python train.py --head_dim=32 --activation="tanh_gelu" --positions="learned" --init="normal" --init_std_up=0.0361 --lr_mult_o=1.5 --warmup_steps=200 --batch_tokens=65536 --steps=3876
Each number is 128 + 32 x the weight over the matrix's rms, rounded and kept within 0 to 255. Layers, rows and columns count from 0. Numbers have three digits each.

# k: layer 3 attention key, 192x192, rms 0.128, rows 55-95, columns 128-191
# q: layer 3 attention query, 192x192, rms 0.14, rows 56-95, columns 128-191
# v: layer 3 attention value, 192x192, rms 0.117, rows 32-91, columns 128-191
# o: layer 3 attention output (transposed), 192x192, rms 0.123, rows 32-90, columns 128-191
k55:122131119172087106104154100165130144100122072126110100165114157101126122112113071123160153135110160104113186123154146137179153132152111162181108181124118129160129181078245136115145115144122165
q56:139145121184098119112140182092140107079145158166119125107070134110136071126111134178129115140204162095119182151133131135123152178168143147179130127093116091184122118123118125073137107085162156
k56:104050115124159099047147113132133149142176144145138132047184160104086153114184105107179148179158112155142176171121144147119091098165124092127129124121144098098096114095172168157213125146110142
q57:089142158090115106182111180166145126135129096102083179196137125134166133108083084094134161112096102152194113085166108098107163122114123088103145092165132140170149096155173098066134128165096163
k57:170132146102089161157110108136116122158133180156141144154139091144109125078157149216149161121055156144077126098084101130157157082146121056049131107121084112108084088101157123145095128147140094
q58:125147115128128120126146117120126185200115134129119083139168075081073124069160100111184111135131107119124111108164124090161131082143128084126114127111144159130093089145113130138114137097156142
k58:129170119120128164193117165092171161103185123136119090138184179095115105101122096123162151163090077154113093136106110107098105087120139106058119127150131147111093136108045066083132161168214148
q59:124109108152098144163186132138064126053112107115155155137165114131091121089103096155168118171142160126110185122157131129133108126190140071153126150093115147144174111100126174092119150120064137
k59:082144116164101100120147139124090197107116124173130074102119079116133031092170138117156182178136130115167169159110127120095096127155073140183163108143135137168127152119095177073140136140132094
q60:173137141168173107116110172103096123079136127123127109172097104127071096165098127206104147120103117110166135113125178128104175165115165109122111172140179080129143118117088142165117203171114141
k60:116114177140140144119068106072051128123072159127105103134145086113120112081175154168105157084117114098144100099100127097051155134138175155168083190143202074096164122153133107174145131138067142
q61:184157159145069153085184098180093126120093122083106071150113105154122120123141120098117065071099168123132189133124121158070069146139199121085136044097097061105137131099156152079160143054122113
k61:143138199120092156132133132189091172158222124176114070077135127138133127082115100142091095130187096124139123141188147178110115148139128200084088175088087117106157135188120170152129124102079141
q62:116151135099112069084157144142164110154152142116103105084101150072128108075186127160128107144098148182112199094133119097148105151101123160126130122122130107070037170106134086216177127135132138
k62:131158172120108159097211074158181081119096177142101134094129095124113122146175114104071101094158079113090072169126149133124172163091096105166125153141096204113123090121123151149106145144135110
q63:136115116099113134125135180123099126128070162090105146090192114089102109115134102122107125126163145079096132135118173124084074157180107108154162134133130126184081137160145152126109178129148121
k63:104162087149148152084137127087156116155114131175096104070134134137145111083174089143203126130104135108167121127117113066148097149112042160183093131094116144150139104172208111182123199078156121
v32:166097096143131072148121080193132035145091129101179125152145141163113143113146093127120092143125093102142095078055140135175129131111159116168112115133153142167142091116121142100139145132127086
o32:103138160096144128150118099103072168104134144162139160121099141064161144136103169153149146167114148116153154164169112116122158136120112133138142121059124108128143174155158125070150121103110088
v33:162173116149172111097147129190111182097143142110126117123142125133174161140134120134163117089112177140144096147098157143146133102094080130080134154163143098137120187155188107090100145164135050
o33:070136192090054121124155113118124133137111125183130142140105113105154185120101123138113113098111143089124155113129109111113189117149111148154100094115136148124098112111152143114142143168137156
v34:112129086123155120163122105213097146134092161169106097153083075092050091114136188128160191131109094130068108081107106111119129102096205102125142168095134093173121081150114139145168111146117176
o34:130149156149136153111113117154110192169137174109125114119124141143130140136107091108097128141121139112140129192129125127150149141126055164154126125128135186108113153143185176114096108089142136
v35:111153133115146112126124153155150092118152160147094121142123131120125105098144160150157138179149134139149110143112098130137143110065106138125136062116162118128072101070062090120096070156133174
o35:116141142110145145154187145134132151094104137093121150107095120170103130177126098117175111111154132111186127121136143134099087163174113109072128167139134085131172117090148149126102124091130080
v36:105128120126079128031088132131202180176167100181142111154188068134136104163107159128111178133093098097090137170102137132150133104117145137122092138151074140089157123147138152138172088152114087
o36:130116146134115154139153129129086096106073079155110120111115177109085109122137136117128093150125120109121177105150132104122127171141114138125148136115158091160126151113157165194149206176099150
v37:121140050123150154145115160134145056104182126154134053106135138121078119177160111124125139149180103147125122123099150128145125131173174109174104149153162126134104126105139074079152148155152114
o37:120107145100154154121151158133092150145110126130177178114135127168124120091115148136126120101137092078102114117156160115109160110095115099118192095095137096098172130170077176147134146132126124
v38:151172114107149129065092140183123132146098164059121156126105142081141177069150138132193145086103123124105118160202108136140086129147077145158131225125141153121174106081088134133139104105129145
o38:171143108159171128139115099092136099136106177175134103150128091168117136127172124123122111184118124139153141108083113076106093103119177097067119104110093153139070124112149107141144138080146119
v39:153111140089140123091086097173155059076136140155045108139103115051138026137130168223125125155149129116138141192176094131127090122140112104199132162147109125176207150118112168085141147102147129
o39:151179109160164175126130172082079189175127099097122169129184044132147160171117119084079117137093077168088123103133152144146135147129134123094167104079116134163159100089101096193134080128075111
v40:127143134062117115131119133142194116162109129079147121158134145134116111110139113116083132177119073152144137165117091147152128103153144132127111143167163128099104116167098094137102094131096195
o40:168150123157136118085135129101099142109180111084086147100109046098081101162133176094128080125142118120119197100134123130164127244132091114110197165143125088131124099124158122140168130141118102
v41:095104191147152081152120143074164127198099129054124197133152041152106152128122141124085129118171135126149100106199138130111112149089120148161055085101139104121141112109157096138116127088166117
o41:153139118138090171113193094177139143108186159155152052131084148126123084136114130139123151133118163122107148110103143140119083092163173162124161096154063105109120148122108120148149116114144116
v42:104062093148166165162114181118104064112112107122114129124130125167126139144091076233081166180095168110073105093125139180105174158140081130109146150090123086089129109195130124158141140161170088
o42:113170148087147113109108083118160131177084147126166125113095132083160070114160160080175079131114121172149211155135132115154151144108126123114155165164148136141130118071131120104087178115150141
v43:082139107121140157085100153110148115199141093153119114092092175154115179146151135106127107114081110138142105100144107094110082155121103145175174148128097146065145104143107127132131105071164058
o43:136113169122099126153168071121145112104145124127148097127171116096141158122121111129121080172087135103149107126154152130143148091094148102089108105079127098147115132108165116097134137098113164
v44:197079167089121154128129080130154117127109126146109104136134107162145120111117133114179120105170155168111103153123102099132152163149114107169146137127112107106167170136125151181156164075162138
o44:124154104180105110136134138116090133143129112170111132145150121126123083089153111119075141118087142129119132139136163126157154099130107116170136137148114134115096099094136167053132122165098108
v45:125150116164126110138112134087157148113160118127106131210122069125195031122137090095096142182161101134162108116118069150075115108130088132099128108141112143134164165126190121089140107145160125
o45:123131132148132161127191135166127128107088120130074118122160113173087155124100094145177120097131143124114148124113185133159124128144158109151096122139150132140147125115094161174126111148080138
v46:099178171086123135135155081160070129173109126145098105121100112142151092115123079135111101101190129119145159091063217110090063110174182064112138173169141153105118153129143105085081113165105123
o46:142161095105105082131136125104114180095165126135131080095098110124099175103126142092098205132129150114154088157104127111182137142084067171104141110099150159113146113154195138136139108111115154
v47:096134148073083136138108189121168101138160143183116174107088110133155097151108084121123095169103075145080233136198069145156145083166114093091103129173127161101140144152117112122121138164144136
o47:148132123167122096140076116131111185046113163075186114160096163126152103131171137138190135114157103130140071166078126129167130180127120127111140135174103094152166114124167098123066151117099123
v48:144162115120098149151082090138118128105130099160169160148108177067098129149153170101078062095098152131142156122116055109113148118072107179142090150117099112140125124072128119106096133096115055
o48:168117135123136146133126166086176116103132132128117079160164100166138103154101123165147195153159110153122079097165147134095145154169141091143110139154139107162110191157120121110168113124163144
v49:113136118150141122094125080158143093102125103101115115161143100152222085104071181089113093203135119135093094136150131115135108169109122167045132121179180106137132081125141086103105165090099133
o49:110112084082079105129136142120112116179171118129100137119128112109103116167138057125146105125158124144078108154049159109111118116175150063182152158139098138179134148154121135184098124145126129
v50:126144159125111125165108156222168201122118158115040106051143166086133112068118148204128126112156089137085124145118102179161152056175130160090198143139156067105140116147095142168137141134081142
o50:126181091126176114103080131126119118164134133074129177192122117185147104155108104105112168131123106133142140113083165099133104177099083138091122144163095129160119144102123132170097142080151093
v51:121125127167156149104129136158130087137109111089147139148109135066140130115102134086183125106157112133142180172149121118168100119152057147156176187081125137116131068085119203132162128111114147
o51:117097104178151186117104172142136148085110117127162114133097105111122125126133167134096113179123118107101121113144092155098153121129158097179136103160139107144128151103124071147095111138139089
v52:150133116115126164077130080138149152135136153098184168094132113100097155107126095149073108151124103055125129130102108078109095135110171140153108075114126100131124144111056179133120113193145109
o52:114113149134130127150171118149088101121160130158134074131122097134143106129102136148154147171163136152137139142141124164096119123119081114162131150121173164147126141146170156167116108111113139
v53:074162185134141136119162125132159131124123136113187130118108128180063146114080103144092124142144148124136083097140136077121137141159201151110210094181122139161221102152134069132142140142113112
o53:169106118117129158135082157148159125120121144142075134112122170140177126108125121128177106095070124134142069141152134128067113089127093108111106153101126135109122185141146149093161085164088107
v54:122132096086085188144124184138064151121077097138064145167107175170122110163150091135092125134162136117096163178123127165119117138155114151096100105117131130191103113122119089094141082128128164
o54:078156163152137082157143138105110133099125196152189151130133055117155087097122145089133168129152159132108193160121114091139192100107129099177171137200123117120131115138118153150102179155091084
v55:133161128130076178148132129139137121126116125131166159164161103119145124113164147142120164152176127205137138095144118136115169118031092148113130137195092149108144131105152138182127110131190084
o55:087111143143127129148118119128134136091163180133121098128135158116101129157161159120128046122123137139149148130096138105152078080120143108126123110120133140150082114127129143096114079171075142
v56:074122110173125088114135087133130148176128170113132178123098139119184126109127103115119204089035087145183138081171172137096152132187135117094116106177131121106073195105076116104126178119110108
o56:133137066121121123129135136103099135123168139077121136135105104118111140172136118127136098151169152131164161143120098164121062103075155180113120163097124168179115149126154162149170082111140157
v57:113123069089174119153131147117106137142144131123092121115115075080131174132140125142122133134137075179113104150153129107085139155150118137117089154218130133163188052146113093140140114079167096
o57:139151167101133130179093115094176104127137131112165137162126136174131125130174127105163143091083128177155062064150101120159127134120134103142151169093145126099097142141127140120090092139128132
v58:142122155128116132147130190102179105120078076173106121081101142136149102149152150077144136146114128114105122118071099148041120167102172194137134143177177169107099138207106157087112052091115107
o58:155119106072191156094139124153076178118104144097107122120120127104148147125130137118140115137145119122135108115194171099131090138106102153114116109102116153129162122120116105162123184112122147
v59:105059095143135133138206101153127133128168137149134169137135128105093130091084121209150116127077157137116097124025091147078139135115093144093128184145070167158148159145171151127146102098104161
o59:110192141128115122126106122095103121130098092083098083179148129087167112191181149076122113130174131130192135142143122093165073141123133069093153084096143092142094153130076101167118089152144101
v60:142080085155157111119153111124143094113152075109193158129161130137136187176089111148131180091104102096177161184139145092091153117121133114108146091177082152105101115113125121124149138145082137
o60:112155184089121130140113115131111154131185125128093164116155133058104101112127138101167127124062126172153110119146099150098150105134126149137083166126199172131153126189154138145126110132210140
v61:108136109034123153103117102142112138157150185119064145105145135255147113146105080190141097155132150151091100170093170106106101159130154147109147123129133094121078191065119103144100134167186055
o61:127125128156092116155160122087098174116075133173174136107118156031159186102115123115126159122154145120167110097170145124092158114121156086172118100062137150083200098170150152104125137110077161
v62:096114088169129158103160162073096122115088162149115145111129110117120141135137143085071109142137139136163136118170139152141138131116166113120094166146146115094172092202023179137109105107112092
o62:169159137127157118146098111162120103098158075110170142102119140124119084109140102126130109118120118164130119147167131135066130108112101133140175119153108099138064095098082123152095163132110144
v63:079101122109083192100142111164156165101114121133146128140136121161114169178111136125121158145173111162104150122177135134106079163051111117135096067135138137174067152164129118180163099078187124
o63:127105150124136158174082136118088127128118125108124104158156135113134120060090137109145097131138183133135172113062164139126153129136123130147147155136111113088134086123172143067152185121085123
q64:117086117218114140127096133106131127161196135119034126120102236146093113095170151109113107154071117172149105174153119112131107109167155156096115133117118160144124119157169102149137067138159120
k64:119214144171125093065140120128095147115136043182180100159128077128160119155085200111164128130131112172088107128147126128134084169120131102105175044210139125135079149096112070128168138146163150
q65:152149118174162107057144154150108071123083124108153154115094085075122096136144161110114151127124101161081160115138155100154134143159049144124183150097086070138097127112205089110100193110093087
k65:137152157130118096157112124132156132168104149115187129112098176126134150085075131154140066141113126119180109148078123069056146137119173125086144182102095104084086159078088103122117085101084101
q66:116168095132203102095047112099168116127144079093144070179159092131111103089081218123056135100135124111134088101122143146169127165136149158116104102056106095171152135106123107027179179093168134
k66:143044110113078128061075157112112113171136036087170166152191095112183126144132126147079034115155121107112129166164088137172164069065155174148090204214157132139110174131142081094150131153162131
q67:120086087064130121120109163116150079154149131107065102114103148160136093130127160104136086127125109124135188161098045159170153126106163116088091124089114114105096149166142092121165092112128130
k67:113063131109071104126129161125169129204176073120166184098091088120106088125155117155123097137105120124147105102139123085099158122084143128120114070196165145202123103129163131126231127210147052
q68:149111152148178118160161109117117172120128181138113200103164048092135108078106097133148172127118140126123182115181110183158169138137127116139157111208159137162151077086058161181107140112077153
k68:151118138163158101103110109116122131101105167122055115081116071179096110127123089158226088126180182171171159185127181049059085137147145122135166133145131181139111120116142177112112159114100121
q69:125094101142104149104119168148142158145157145107190098115063189146094163098173163140151131063119152224107137185137131124156092140118179084125133155167165132113153115221087083087117128071093110
k69:158140073183136031144065084122104144139129052157120121159027125101178145155161117217182125091108035111188160163158184118144126078131166166179087169164108117135121064159118180105145161115100101
q70:132117057167178117038127146107145148185137111117153087117206207083106116096137140081145129195173067209186125135096099081147129140088111220130078130139145092122147150169119090107212145131160183
k70:099134180082078094108101076162135106221150094085143166174074135133171180148131103141081168115124195100086148129135081144116149183059142187108061140066125085175112132109153130201143122150127126
q71:148106125150162150111157145075165082196112130057179117176133069158143101097112152141092083112180091138102081167221124149128223128116089143104099099119114155168104087076143103086101157131157106
k71:180123108186145146118102165082154084113090133129168173098220092142125095113128049162112168142137109076159147139076140102136158130091142114159129176155150101174134168070137097166079197115173143
q72:087116163096098115119092116161159188162084121164137103125084176151197132159155125139143204084120113191152064160169134166124043106079131137147107163232189124077115172111099115113074134102169114
k72:154115151114153183186081183085141134115178103071209109181103160079117117124154187077094128068159101161183124109136128115124153192128142197091125086140113064085143164119146184119140161091091144
q73:130136112085137117125122138154150093135097085122169069161187076162126068151123089195141145135140164126131151096132156083135136122115100156063122126099140083152105154116164095120215123120130133
k73:121105161114095156164097132107116148133123139129126086120122070124161168133077106153092082149150136129110124105082084170194103125203121093077145101140104163157134059139194147095083105138092157
q74:171146093175186083100168138107094075145158134117162131068089186138178116112125157172141107171127104143161043125107127093071109128113135143155083105148164168147068134133164156145102096168150085
k74:146150117123117169146057082164143136133099074152206148141048117096097105167098139144101230128147063185116089163125100147119098182074158073144079098141140103090107159111096169096159199089183201
q75:132047117121098142120131143111109109146144095140161126132118171150209159113078050188102120143122174117184141001151100120151177177119119154118056189125131160096157099188162153153180079169081145
k75:103126205145150126130191119158099140154100167134099148129125158164192160154174161100164124135127087126123152152122085153143098199142116108141183170097060133146141211118192124125174040111080082
q76:159107144146148167146148183117108103101117062168151093139089027154178111104089081136124139183120118092123197122137185130141156212112110116117110169148115044101163127118126152167145216106096162
k76:145101171122137094129155090169107149121114241106073093060166171153108130097109090126174130102150095077043136104154098150147099167108156107152190163121168136114087087147178079103173119122074135
q77:148146187132066099067154063137176137073077119131096085072086161141077082086141123156129119161139140086116164126070114121119174147123055176138115120127111117098096147134103104125132171111111129
k77:174113117054115081097153121109138120111132117165168133156084138158124157216068135162114166184175111134156090128156096087106155157073115170164094071195144131135151153074140117125122116160116151
q78:141172085118070108140090147128164151149157097183162124178149102114096101155139151097131152103132163127130080133172141119119164126164210125145095102145126148118142150097061142131126153162152146
k78:130104117156163107073135134135073186064077074065177060141168111199150133105136133106111126127137176184163142054119150079144199089177167165086105148150122113155118121144141154063142078067092177
q79:147137131119184192123162108175081105126077120092147171158109140167099055060127088092164069097093120172226166121102161178131139143136148163067087154137122118100156090170101153099104097092117156
k79:132175077163140126111124179136113115112133126112123103143128131153115192164170105120127114097093135097070067059140170108126088159124139093171122181114126152143119107122078113163167134170123069
q80:131159165138142139130107100190150094112150138139170155022130177118099075162129109142123123060125111064119116072158112076161168123137108126119097133136128152183088191173199117109144088131116147
k80:125080180110078080103183074154165063095124099082140110133107080119116159101140109151151140082166149100122142137156129152208150096094094119190119100174097117123061120089166123100080108186110143
q81:065096157112157156161123112145128115135100156116101158116080137169144105139113102152104102195151096144119142137193110066069083149122126137115092146168155177082109104160118090156117086151184138
k81:157102128128089174146097120162189034084182100164120164154134173120106163140093130055135113100120106132112100067098098139193143124143183056162159164115116145134130111122161123151129139154077162
q82:143128127142160166144112117107070144151170154108128193109170126138069145133144147044152184169191104085087149159062146121119093120096153153135120153076186114125187070167132168114139132167097179
k82:097152117109146144119150141129112103084162074117127130096135111137152179106145036161157071141156104143117153125120097174133113194168120155183141095167112101111111120129113109174134093026145092
q83:077107149080062134203108177161152103169163103126148159145100095114129182106171131123134089078116123148187063075194082084070107203121056128074196111174109115179036156099098105167087085178105073
k83:177109133133154186047131115153102185088197163094128130156111132145118095113160144157114125135100107149185137155096174161144109117073142090076095128026115092074075130243177125117117066138106148
q84:147169102164139155035096118112108191186111172088163115124037193131185182159164144122139136102117153157125153174151103119128058153151117163143099168136129130110150089200134137117087128121144130
k84:123166118067185176173155099180052091114149153113183194093097169105097190124092113156150048069115105116134125109179091153132131082094191189049118091141239162140133156106089167192146119116064090
q85:137114149151148115082120138116092037086133070164116128155164136184107099106105184112102118106096230114130143165165144125205096074089181154084133096087108118105123191155202144096177127155205083
k85:143143166097073075183199164119155113156102085146174093121142033119127128173146136103097132150090109090087105201093105158091164097137186102098093088118127105225095125137119190084112138134164113
q86:140136181137163151134131155171100080123128086115115119131181141220099190159123102085059130154129135114113056136059092163147131170131110142122116127138160148078120201167066151179115084100107167
k86:135151077160161181156141106155146042123100155170141094074113117165149125123127082190168139113164142137084148112137094118128117127121128140128139158158057126115089097119176185167125077023083155
q87:178125103138175074048068129076127158147117089214119076145179142112105141100075129149101151146126105096149177126106129089109148169136165152168117115106123106167107119138199130088202133127136136
k87:113079107123088116139140132136136108208139076147088177127097138103095123125095097118115133153112091167133095188155116120131092133115130171148074092105129112087114099146125111179135116168096104
q88:081111126078128116182131090137134170088129136167061158134099123110071186115159129146167078161124170137120170110102129162053081124130118129101104130124108111081107107081154192141138145152118136
k88:113107240112082123095121069165118145121138103133139092109151201169083127118113147169148105217093121100154098083133118074125128045203132184045100102090073183103145148154139103110121143145136073
q89:150188164123165131141105142098170117122138100109103151126149071082114177144114091119092114082155129105060106142123117121115107167107125138174082116161168155153155082115128128193107173174187083
k89:126061110113092212099116164152100088142066135149116133118198116118110160098114135087196111150096113131139153110135108168128097108201095173153127154113139109165096163087121077141125130099111221
q90:063106210071144112134171117087166118146160121101109199108121113115167179105105141131169154145142146113041254084136076191130164103191104129121133211148082147162075134088117068155119160174122171
k90:085174132060078157082177153140147120141139176180076148112088114141106069126155097111163168116102111157094185121187161164044059098094135094157164150166147191126104082081093119131027067107140160
q91:160078128139165123068107206106178094107134110125204148090200130180154098190127118176105102117105179172165121125099089139121158102144108111148139107105117134236139072088122108071208077139173148
k91:084095153164117132134086175122102128159181087182116118141099095153150086183134157153111159118139149058166112203177137091138097172156083066125129130168144123139142114125166158091131146108112165
q92:113127137113109107120114114137139149136118164116143162039149177181131166150150109053236084101150102139140129091145153084200106147200114043157167112151089177181094145149116059061137042182118131
k92:100129114122124105150117158110092156177152150171143089172038080065139124124151122149113195173108128166085086129115108145092113143154108097117113158164123131114063132145162152140127132130149100
q93:133140165082100145123194045150154120152134080147166169108103136084089090086086124155132083144080148094104135146135157080104124067168136052104124134144147127139059119115092118109122180183120155
k93:142201138186167127091123162121103104116127176164117116108161091131122115092154110097180111130180111157096146115079140117163116117097153168123106163075103212167127081108160164120087101138120053
q94:107123144229182166056091165110107154101147178167110108076077141105165105098159217150062121127170118120109123171075104109128071200152144107107123144133141064111075131170153091148190143159212138
k94:156150151048120144080034110172141145136115117162125164102135126151088147185095093129143140153079064067116126103093105131126163106170142149124192106138132084053114093125176133167170132108100155
q95:136081069115082097076187093142148075105127076137082159119150091127149158154112094141157088092144139112186114172143170109144170087167105156155131136107174096154171110103127165165128130119088101
k95:120081092118114121151114175116071106067124147141175064099149165150159099177081094185128127144115160125100174032156115119183144123108087173166143132099187136181110095139108164173109156154097123
v64:160128127128127166169108127134130133131174092143132133141149116160147067124112121146109095116082149103139116131125150106090156154175118135098158138165156176146134144062129094107137092104102179
o64:095111141124117105100153156090114067142094164136091143134086153126134134134080103118139156094163099140103138104105106141123150091127171117152135127036146148150085111214086173097118136099131130
v65:166110131105138134109138113136154135156133103163161145089116130121123152127142097144173139141104129176099137104099130145123144143126107107143107070122135081087137119169125175109085086153177163
o65:119165124110121128148116078119154118127108130110126193168164086153127099132152160138055074160156144131087137101192164102121195072116094100122128114117127149184132177110121080127160144152126114
v66:149152114117077147135140128139097158068133128104145104108116107149122167146117086127144141113223074169153069104171100094114097122130136067109085105144196128125115159119153178109110114188156193
o66:086142122098140113129107108129128139144115151157101153146160095123124122122092100101118131111109173119116162118127147149131236114117117128223146119105153102135133116120108091166134141121175145
v67:114114100071092180125076138093100097176143134119141155104113092101137108118143105078144157118165132166147130129140161154170154157119125141115106141121101129125104076117121090135090123146145135
o67:115131111175106125171144088137191099092136169136185092155101153148092089180143158115120110144121096181168128155114100109139134030112122161149116127125162157103156141117154119098116092152091167
v68:143126130147151127107147138082164134153133117100195148121144145104098148115079161126088178089093099151146097118123107135143144180133152133105118125115100106106148143147122121137129135171124114
o68:111113150148149105127114116156137144125112134150158124121112139105146133113134129118104142148125137157143147159145094101157148126056111120188129129134147140111125128154128096121155114122096145
v69:108106112188150131138105143151088113122115117113185113174148143109116084139137135110043105125160098075139138130125068080076079151131126138151106112175129125119150132094144106114136109098071129
o69:110129174053120127109150134072141132138141181150104150064078168091169144111141100177165118131148169133139126134121077121157138109087141104100152191082188125169131077135154182138165136131181131
v70:152145133155139112160090090082154125174070107084119106128082117146094158128150112133137095168176142137141130139124143116136141169122121094144108145120145124137126083143125149098128171088100128
o70:123106130134156167129127155155114132100200177165122158125094115149145112153180145174091133163108159131145112130142090131090107137143153101138085135147141108104102128125124134158114090150104144
v71:106138067138178104125113125117122091079179137173114045086105140137186139143121135127063121134128177072141097148090063148189126140170079069146130108115147133111127109079183138125127096127111124
o71:137113136155092102149121142114134105162085126073097140119091104104110141083125129156181113066140170135143096137121166178132130130132176129069119147117105142134119091121127152139111130140127095
v72:146148146136113144114089119130163146114117139139143140127091106162121137126106199153082102141121105147111141155142122136095093149163117186143124134093127130101111146140101129099140132154102175
o72:147109148139146109131156093098122081118139163083134047129153136121108118140119133143153154163104148127123132102148133157129121098118170123132151109139106115152136113127118111143135142098133139
v73:137105180147147099151150163100158134144115112081115152077113089089131107118121083129183168109116096144095180199140144161160171152138132120126079159109131085123127113151112112153124097076162095
o73:120125088104097121119098154172103148125114172160118138165117125166103131134181098095052101198122132163111128145109155127126134130108078152135166120095130152073114117097153130173117156205041118
v74:116167147106165100127137123126112118118159109032177120161118126099128108125137122090093119145156113161129112122072135187094133201163191103145104135075109103192137136137144100133117099070130105
o74:107146128136069161170109113156193107107154092151071079117147132115122137095102123159146139123084173119174099166139106103148135081101141114109080115116138199087076133133171132095138152172121099
v75:121105125115154091129145062101085123128116146122133142129158139145128135108121177099155099121114128145125116096126152204105177137136128148108152126092132118178182118124154118151183147163140151
o75:124124152092134087120157128133109120144156117157174133146129156118140107123101118171139141122132119151126115148158133095139110132100108104099121112118127171113071167158134139074132083092113155
v76:138115113079143119087140162156108123143134137136113114130144125153111078126155156123111142063152157140136144177136094124148111093076083142095103131120163121100105111147161158108128185120112141
o76:172070093157135144119110134095126169138117130167168104138076105146136117121120126161102102122117071133104129125126141139095136154139116179109117155167146086157192100086101134149112139121161126
v77:140111117173107167114132176130159117130159171097065110107170128111084090129162162169129139136167101136106121093187077141139111102063129147186126175130096131113195145165156198179146088118117197
o77:098148156104140124109164094126103194152093128160169111144129088102116101092098135141108169169115129128146150164116129149121157100163098139133180077124161083140153138090123109165135161068114106
v78:187103095142125138116143158140085086088168166096102175142116109143108097092133164075140183101117167136174155183113205184150131162039076179068123113108129084121118121091101148136118109141143093
o78:161115116076141100137082131127155148163080148077163161137149138134179084145132127156109151134120104136136068115159099121124136154149059073116097131126072142103073138099187142134080140076129165
v79:188090126135134121127103102137154133058152119136117085122133176081123181069142108132114080078172171101175148109076083144121130089131131109143132145181147128100132191127143141115136111112144154
o79:127175101122101141145135133095128176167148147115163184109139089111120159156173148134135106140116151131120131124187142154154112121148168122080101119086089148124134110100094119109110162092144094
v80:114194120162136105132175132093136109095159125141162111126173191112083121160131117142115110085163146190153099161060110142094125098091150118160174178143119108139189148127091129102100058097140074
o80:151121178103112178114111117199131138142134091146092122074131108087117161109148164141105115132094118099143152119161145090122168172135110105101117107087103136112116145063143101134143204102112111
v81:107161165092062103089095071131150131118087162106115102083139121093104112114116104150147132140126141085160112105083115147129104118172097159179129112156162140135108118107113188125144136115139170
o81:115126107125127169111171154139148136160114099148138148161154041129114111188126144120132092163136110162099111116144158144090134140154178080064171122108086092134128093123121106143124181196116109
v82:108114161119129159210176110117182099069153128133027174143156095165144079153116117188090154134167164166138111116156174109062154077109084131106119136050153109068119187153096191162119107157198173
o82:069160106131134116062042095116092135158106122119152123173161154080114131201099170045078137131144135107107202159137129143204125194166096181144162123165085134183149126100165126118132145081152109
v83:136180169129129131142108122135162123188063090151176133098133154066107101132187130114117099108105157163139134178093114103153167103087128131160112120100141123170129139102136153138127170080122146
o83:174133095138145128112143138145121114126171113155162141118153131141126183166153119094133169125143085111115080080188144115104093178177121080103114112119096144053135134068164143103119074177105107
v84:183067139095168110190121170153159141069161108209126125098115128163134097145065110120138136129137092066091097158083142156117134133155169115166139132159128131180133182059181154155145107126171156
o84:057141127143104138128112133131104145126092175079133122209163151077118130139058132099125119050120153152118155178126185116184138091128126140111160128156175126132139082157062174076095160133070089
v85:095055089136087128111115163119158104083103134131128126112117121118135146148113117146144137158136175109148092167141148125115128120127105080138147131120113077108076126130166114154124098087143095
o85:145150169163167160170131082130106181078130125103109151141126098092109131157157110095129115122135115154099198126113126168130094179178131139047130144096121087089141150062103149127147133120165104
v86:118143173109111152145122058097103132121166133151159107115109133108129107116157101126109101154146122149078131123105133130134111168091133154178143122147088152134140114173058110162126123099143086
o86:185139116106171145105163157134128107151159094132111103091129139150156084170126174144115130137133159113134141133142113109127149173128155105122121136145082185170145145110196160130161159135098144
v87:106135142054069121171102127084130173179087150133105149120129193154124106090123134147112109208129081136159096121129100112172133174158076129061109086138103177099109147118094172136129093123144068
o87:120145106179111083129144154131147091123157122123165138124116120133106103098166140127097056109151143115154172117193120121094172125085135100185144120143076130144089098120146081110097211175082173
v88:136125112159147133129119136085151119135127159136144131142136122139124097122116087134113138159133111110159131096059132133120144175141117133124117061134174113105130112124152120137152081119140138
o88:140140096107152088099113141150136163140159120142155145140111135142143119066123122146085126128129143126148095150229108083158162110084164097182141151099121174109127116150130078111107163150124126
v89:111082149149150130074162132140099156104133121103120155122179130099159139132126149099117087114122141148102183091206119125138102104103149147064116145128161122126160150118152121132078126167090146
o89:206158110098139100116092120128111147120128092186136080093133151140140112079170130162127179175085060139145101121130140110133153155112122128155111167143139084164128122140100095124174103109199169
v90:086119086148146142102110156151145101091169133136127116099112064043048126121133140143204106138172132135134147164149108177125140181118157126172135119187166081136148079096124147179129083126100133
o90:167099098136075119104172095108125177111081097154201100128113171150154123090095161113108152155078144162152131091137143116088149059148153112155143159086117104108116133120146111124175141103099098
v91:072128114131084113109128093140162151160098158121172082139122097137142159114130135136099177191096110140109165196103107106147142143125100127148149169152117133147155078129102115139063148121112090